Part of a small language model's weights: 3 heads of 128 (1 for keys and values), rotary positions.
Each number is 128 + 24 x the weight over its row's rms, rounded and kept within 0 to 255. Layers, rows and columns count from 0. Numbers have three digits each. The size before them is the row's rms in percent of the matrix's.

# down: layer 3 MLP down (transposed), 512x384, rms 0.154, rows 470-511, columns 48-95
# gate: layer 3 MLP gate, 512x384, rms 0.155, rows 471-511, columns 48-95
# up: layer 3 MLP up, 512x384, rms 0.161, rows 471-511, columns 48-95
down470 103:115110130121129114131142117124118123106182121139087132125119138151139149130134132134138103171152090095143128157146124136122127125150071165141133
gate471 093:117148119113104121154108146104159135171156120148214136141143143120098109124106141106170168126136164126117127105121088119136132107143118125108117
up471 098:140133136099093113123098117110129135113139107130090120146126108125126142116156121111129091097141121134127132134112122141120112115135119179076165
down471 097:184146102113133127105139146087154096106126120152096129120088087146118128173130132149117142168137133129104156131115107175165088148130129104129116
gate472 104:167131124157138144132089106117087112105119126152092121155117112118165145118126141130145108124117123116121131166097112104109133119121148150105128
up472 099:130135073153098148153135120131128169157137135139091176126129104111106131112175110168126124137129125084105159107123100161117137133102137157117125
down472 099:142096113158155145154172095147101092134098150157141153127103112131173143127127125148091142151140118163165138163073135122103152102128139108092123
gate473 103:139122075127141146133172144143100112096161147096126094155145080096151113161138142103120123163090123122116110135098177151124128120170162120102150
up473 093:111151182121141091142124134132134147131095122128124187120072114145124132094137109151130125094078139165100108108123149121121157147112097138152122
down473 105:131112153128124100180123126127158099133101149129164129138138152129135139138119101145135138103087192164111134130110112091147137096133085089152084
gate474 102:121151175063122125125161071140135122156134177157100147132108129123133154143155155134185143137120089128118120097067141142104111107121084121123156
up474 095:145122113133086124140154136134147188086126148120113138109160134131117179120094102160126120130073097110164149115118117106110119114150132122134138
down474 102:139141170151117160142169129129145150121130096161149119108128151124081158135145116104137200124123117104154144137144120128136123138117150152186160
gate475 103:168187157171145116120144133143114158126118150131107182112149125148167105122142138126141126105154092119138100158117083148150154135138110132173140
up475 105:115132161105124092153159134133111163171151159127144099093173181130117164104147109119118148142131130135154099125153141127120144103124125105085149
down475 101:141173159157083117136071118123123172100118104112123128129167143117085158151108138108139159128112147116181122148111122109147140100130144144144101
gate476 107:109174142129116134147144099092127151141119134157130118107112135125107120154149118140143105103130117091092092122104112149138100139086085095117106
up476 109:108153112147129111087119139145149093167142147115124140122123127104152109139085099118133149113160110156141134111107112093139078130095123132127114
down476 099:180120113102132147155170105109108100146128134139092150112130120128156103148140127131133145094103077124141112128146098164132164123100129136160123
gate477 103:152209138103174121116091136110111114120123090093086143141140144115105158109121125126158102125125123156101142146146126155140143164102107139124132
up477 101:168143119089108145125118119124151090145093132141100114113140130129136137082135138081167114103113123105143153105090115141128115153131113105097115
down477 102:168095117159126128094113104102117114139145140156091102122189140140092140091142146160172126111127154142108154134142081115178136146138114162154130
gate478 104:141155108182116085167127130109157129099175130128090145118136083122119131114114177152080146106099127158138121097115113148157099129110091109063117
up478 101:175151138147124120133129122101155148124131127152086127125152094093117137140141141151137159180110143134117098095153104126125130110069095128106105
down478 103:099162095109119124162111108102128138120099136157141115153083114087125147163161122144091114079094110098176163134101132142136129111121140096099138
gate479 099:117090136137128139148124113114172149116088058100146171104108134080141094119187144061114105157077082093147137160111158142122154121109139145181157
up479 096:097081127161125106115096140112107138166115116126126092122170134140144114140170128118098121164190121129144139152147156110138138117114115190128163
down479 103:118159137115160148118146083090167133130048127119108100070159071068132127128146092141118142162122131158131167144110160150116102106093142127138105
gate480 098:137118134115176119085124130166114126105098140162100145129106115120145155127143118117134150081124116130077136079151162115117123089165110129126127
up480 092:113096161105132142156118128147098134072142136086121129117117130099152104105112118158114139119092157072078111093129139134076156127120103136085149
down480 098:114132140151122103148110146103113087103111131136137116112158122068115146142175140118150144126085109149139167148130120108098120090133170146147090
gate481 103:136133119171153118203109154132168108101119118080136140157080126136135151101149116145126138137134075133117114109112120149166132068135136140122124
up481 103:132150137106105119120125103125133150105080101090163151167117116171146136129184138119163169150124130145137115111090128157106092161160120130185145
down481 096:131133127136116147123105159152098148192129071167100114121145159139125099158131160107137155102106101170153157157109104122148146134147138125109099
gate482 096:140110099128111090143127160122148175143111147091117169125092130119137184152123125176176126115151176130146097140103150117159124121139134136105121
up482 094:109155125136107104123130114125126101103111129146122117137117134096112139120134118097139133108109139128122115142124143124112131144150089164057132
down482 099:165129144121147105123124093146151156105148113135131125118136136161150121151167175148114152115152072129107145122166134173171075130125155161143137
gate483 098:129143080106106130103090139120090148136106105087084134113153087152160139113105104088143141116085121166125121154137129126183116112091128133101090
up483 100:122126122045137131119117108145118137110108119114132130085061135096112168136128109118147155143093120138092128172141130106139150118089117144111114
down483 100:112113162148085155104132127134116096153122127176115109088159091155162119102089100137117140136160152157084097120144162087144118118112123149125145
gate484 106:148150089166188126131123104088073105121109152126086114159115129141179143130125094084116125151150109109160151163141137107131133146175140095129125
up484 105:153116097179173142106113137113119141106095130116107153108093113177156134131110131128120180082117155106116124107157147114127147117079122111118150
down484 103:137112096131120092123124149121135143082112099129160135127135133167125133098150127150128117143138151082141098134127100129098166117127122135134143
gate485 097:143130168097139115124122133170106094124203161134171096092138108139123137098106146128112142124143117093135082120108159096140115120110087126164170
up485 093:080158102126142132095182164124114120162124125152132137128150141109121116165146141101138133104124133160127178118123117136091109109166160139117147
down485 097:156064135142090120142110154126073157118101122128146098139102083138126111097128110106122159111204131127095180099146122143130156111134128155149063
gate486 101:147107148135141148152147122108085154146138081177145118118139136132092146105120086123163147145112157066123149172112164107125104111159155101133136
up486 097:116124115092106118099140125141129094144189139149167076119117117157112139158126081086114147131135141140115134127198076113086141122141112139117160
down486 102:134127123085138169142143113126105156152120117121106098163124147150123090203145138139152131129128138144109119160127133142146089129157155143133137
gate487 116:118140123118173167107154100148171158094069146080122108128128122134134102129133147118107137079124146166135082135126136112135152146128130159101127
up487 110:132124097140156128164158154177168125154086138102126133136159139119142112161109146137100164137084153155153107136120114114122144112126119112098103
down487 107:092124120161130157161164141166150122168082118092110169113160125094073121137137104101067136082140130124148175115127095115119112114102119157099130
gate488 095:118107119138143141130132142100168148132133123125117099134129106128119162130093143141142141124059119123105165105114143175193095153130117137111152
up488 095:121105117186124103158143159060151123137138145109135134137153079144133120172106108120132137144099123147141162169158127147142100178141147131116085
down488 098:113102130186141120115096102144138132131163122131117076129110125125086140151106117090118123130084108114119140112127118103165078134140124146097128
gate489 097:137142123138146145130154069137096117134150154091109125168159139117137108098128121108105080143139124138114093118166183094116129133128131109169168
up489 100:130122108103131173143141117155121162120096164139156141144094118144086123162127153135121081132147131136150142168128146111183126129116128113104104
down489 100:135138152091143155094132093153113102088115126118122107101122120079154206150126183110103144139150125138164132101087153107099095136103132092140093
gate490 103:114090116153117131124121174132114099082140095093121138125090133103094120107158116077109123140152147097164096140148155154143114173148125130163106
up490 106:088082119171120104118098135140076103119132096117154101149105129146098127113146138096127169102129147120117089137121106145124133129168109109127180
down490 098:114093140118116093118142159140180105115176092094092134162136125093036120098140101117142142151144153076090154141143142117143167126182107177139114
gate491 102:119116129133144076136101176157138145107118148130103140126132123104120144133138158099158117128119163153062143129157121121125155155142174130124139
up491 098:137136132137168141130107146132141104108129131117143135094115151175130129101145116133155147111141153110164134121093132158161129144069130141115123
down491 102:146119115090113138116103128121116146124135113100108166088123146158122160107143117124122145160144163131137069163100138151118148127111159140099140
gate492 097:103135102103107168138131139129146093151125125092119150151095111141155144152151136141147079145129117131122158154075125120123132118183134161112085
up492 097:119110160122094110082132142133082122096121157120108129142154152148117121133096119093111143107137064167110123147167131137139119112143097113111140
down492 101:128131143169166126163083104136123129120119144158115088086113164131147133148128130126145149151131100145090139132142100134158095110130133127143156
gate493 100:178121147129158147109116145081122124131112112114135155116126108120107103163106142124138167104124169119109148127137137120091107126154132089179166
up493 100:131175127125111166143121157133105181174157096119122089124147110141125103118130131114136167178078106125168147137113110131118134128106134106126126
down493 100:099104143206151113126134130135155169126120142120125066117134084140129159160116102105127142140138130126165119136114133135108138114075136153127163
gate494 092:107134146110098148119132170131129132115097120107117162111110132066116132146118108119163116120095152157141138148149130150139181121133107135135131
up494 098:153149082132110098153145128130132171133139156142098153100145119126096117119135136152128143137125115111132104141121110106095117135076096131120110
down494 095:118121179114106123118135096173136162137104159114141126150129168131151128165108119154096128139142112126142090137135166059138121098106115131111150
gate495 098:125123106126123130110152159122135102120148130116117144132130108126096137140143128118100110117169124181118083096093151141116078143162143117141062
up495 100:152144138122119141143127149115122141090160153181089119103114141120099101089131170113081163117136130158116118139130138150154149127105107132148123
down495 099:104113130154190145113136135103162127096122163128154116134131127134134142171137143130116105151158142100143129147200138141119093149104122110139120
gate496 091:125109128108152150171117153123126120137125073124122130126153074154121138130109123164124145148137170128095130112067134109117111130123095129146125
up496 097:150135065108106104154134141156089099117132166101179129107126160125158133133086140127125140137118107133139102098115146141107117143120109115135154
down496 096:140130141088123132125089145133152135135118139147154133122101150115129120153081170120174153156121142131129132149082167111118108162162113101143156
gate497 100:129102131153109139114157112073111108112140135108095135095138121133133105111116135135163126063120138119135116099115108124131117130106165113112159
up497 095:133156121107132146151146168145107140145146118132150094116112143132163117140149118153128127145126113151088089122108129125153093124098115139102138
down497 097:135126129178144112119128137123125151110140128127135156142108084144144103170102134124105107148121168142099117150088116116141141132135076115127105
gate498 099:168118115101107127126137118137139151150137117136172156117103145153128107132120143082133090132109111158138218150181089146121129116137079138090077
up498 100:109181126172100124124129161134140133090127128160102133092151118166095112146150139100129101080129134086118115158156157123121137087119172129121144
down498 100:122101084111142124151112143127108154131142115143106118118092108156128129121109143136110138109083120091069109143096106116121127105089166130158097
gate499 098:083172119118142101143077115142118128144147137127109094119137171141120133112156173136135127107105146140121102151142146120120190139131112142185131
up499 092:072153108088141118139108134132157117140107068096123127127131127145129129145109161105165126132107115130115145123140131110118121139113129120126116
down499 096:096139139105064126147113164148137150118154100092091126081129139115124129133124093104141122100153096149131129124114157126117086130141168116132149
gate500 091:140129110100075103139114172120119135104059180124109162136133102112161137144125163160094087128119121133121131090113113119168130105122116159110124
up500 095:075066117131133125087119117133089171124128120130109128154123126165062097149137092154105054125129152079148116142127158122131115115129144160134167
down500 096:107129144113116127095139110124144137098155133129098139083149127157097132140143128107110122145119123113124128093117135148082152100123150169098111
gate501 104:133139109092099150130117127129135121116165083119111100115160125127148138154126072156120132160167113132086145130097058114121110097097147137109156
up501 102:124144113100134129106183176169104134081138162127119110110128140134140056143101148167151119122091140128166155135132122123114163112143098119110150
down501 101:121160117129131134083134088120130139159114154114141138103150132122129112115127101155143102126107141120127121144109155178098121142136126168152121
gate502 094:116132149149124179107191109111117124153110129099137138116146140111151139168171097117111145112113160100108061121157095163114116146153153136199117
up502 097:099120096133092151143107140103118115113139100093142075181128171080121109174126079114101113103146148141129120133109069112119167164123117110132129
down502 098:136088098157155155085147131134131119097112080140136150146134136136126096104131155107115158092162126135145100145144103104100134114102105071116132
gate503 094:127108135143139094138157147116130119121102164107118160160139133164065136152124104155122140134106143058112137118145107094097141163180128119123150
up503 098:119104110143135141146112153128144129125124128172122132164125136125129213132102096164110154163111151141106125112136175105123102152153116132056168
down503 099:152157157085138088139082130129148099112108128138123103137118129137104135157146123118150144135134134164174133098121139124122095115114111093127167
gate504 102:143112133134131114143162161126160118096095124101124139090111117092115189149151128118117129155114169135123121090114101105142135155112101117132138
up504 096:112132117135136140140111098137123147108133141172119115109137074150183081132134139124099078131132099125140106076098147122159148124127133112181140
down504 091:162133150117149097138130118138114125175104094135121141124119137171140134148152110124142117114131150110139169127091105122127068139130159113117155
gate505 089:116086121121099118136171185125099115167123108142134105143125129121124116124134154112148148096125154088171154154153150111097105117117133102166113
up505 104:132096132101183116115125141137116150138138115152120138113113114177142112127141134144128122088149131130166139149128164134134133146131127132089081
down505 105:131190129136182113119102141104133134142148163154147122161132146118081137124137134137157152140125141101140130124111117163121127086129103088072110
gate506 092:112173156115170171164112128151134139135107120110123172143148103106123167114128143127161134120149146142158134117137103061107104154132112129124129
up506 095:146168122128159104155115108123151094132111099179137103117162114098179169127117093103136159138130115107137151120192094099136083115101124089144102
down506 104:164111148116140132157135132095136117104105156125140122165116160133123152130131109099118148116148104099122107104180113086078095135144186154123089
gate507 099:123162096121143134133100106120139134121145170175078114119093142118143124157165138094165133137088127108087128147166155131118126115168096103105113
up507 102:107113109096116132125146134120089120115148097129131116132156095120176158124066073132135118097090107137142095124124157110125105137101165132144119
down507 102:112094121120116141124122099123152166138112166113172125128088108115143138143156172133123126129130113115096091111139080117119105146089143118132152
gate508 095:111141100110152134138115130119114115092117167124131096138084156136122123108097125120138151129194173189150110143165138144115100121162118133106127
up508 098:088138112098077123148129146117140125125152101130135137146166079141105109141153125173152121112161095186128112138130094159083167105115113102140064
down508 096:140154127144069080146117115136161118121129131125111125116118156117146132110149119114146122170104118128155140091144170123153155134147149105133138
gate509 098:125105124112088121173098088163142140115137124123160130113127096067129087115130153142118104133116112093094172148165145155065102137097096117130142
up509 097:123157092132132150159120105118128101150142112123130079149126092137146139113117145143163151095109166125096132163126130127128133132119095089100141
down509 100:134108113139124074074103128139113113131134121179133121107129120119117070119167126114112145103161137148108114119121139125088140159101085125136135
gate510 091:124115191131103132108141113108118154144140092071115118109134139148125149131142145118142134139127152134123115147094113128116093128125127120147141
up510 089:121159110115125124147129132162123155094107134105147108108129113117124116159085133176118109096163155112089136118134106124159099083116158105112127
down510 089:111168126104086100166145122132138131184117158123147136157123180128137124145149103125117144149140141138151103122131131121123147152109133158111120
gate511 097:101122139113114137114118125134155152123158117118147081136120146117096164101084136134120088146104162141119094121116163196116111139131126172104144
up511 105:108127113109134149133099171150134138161139151132136143157143179160110134129147157087153106118126127121130107136094154070133141174160111132112119
down511 111:104115140132131164106172138134144127111100120121122144103159146143146110145128085120136101124127127161123110143089137126157129151145106083086126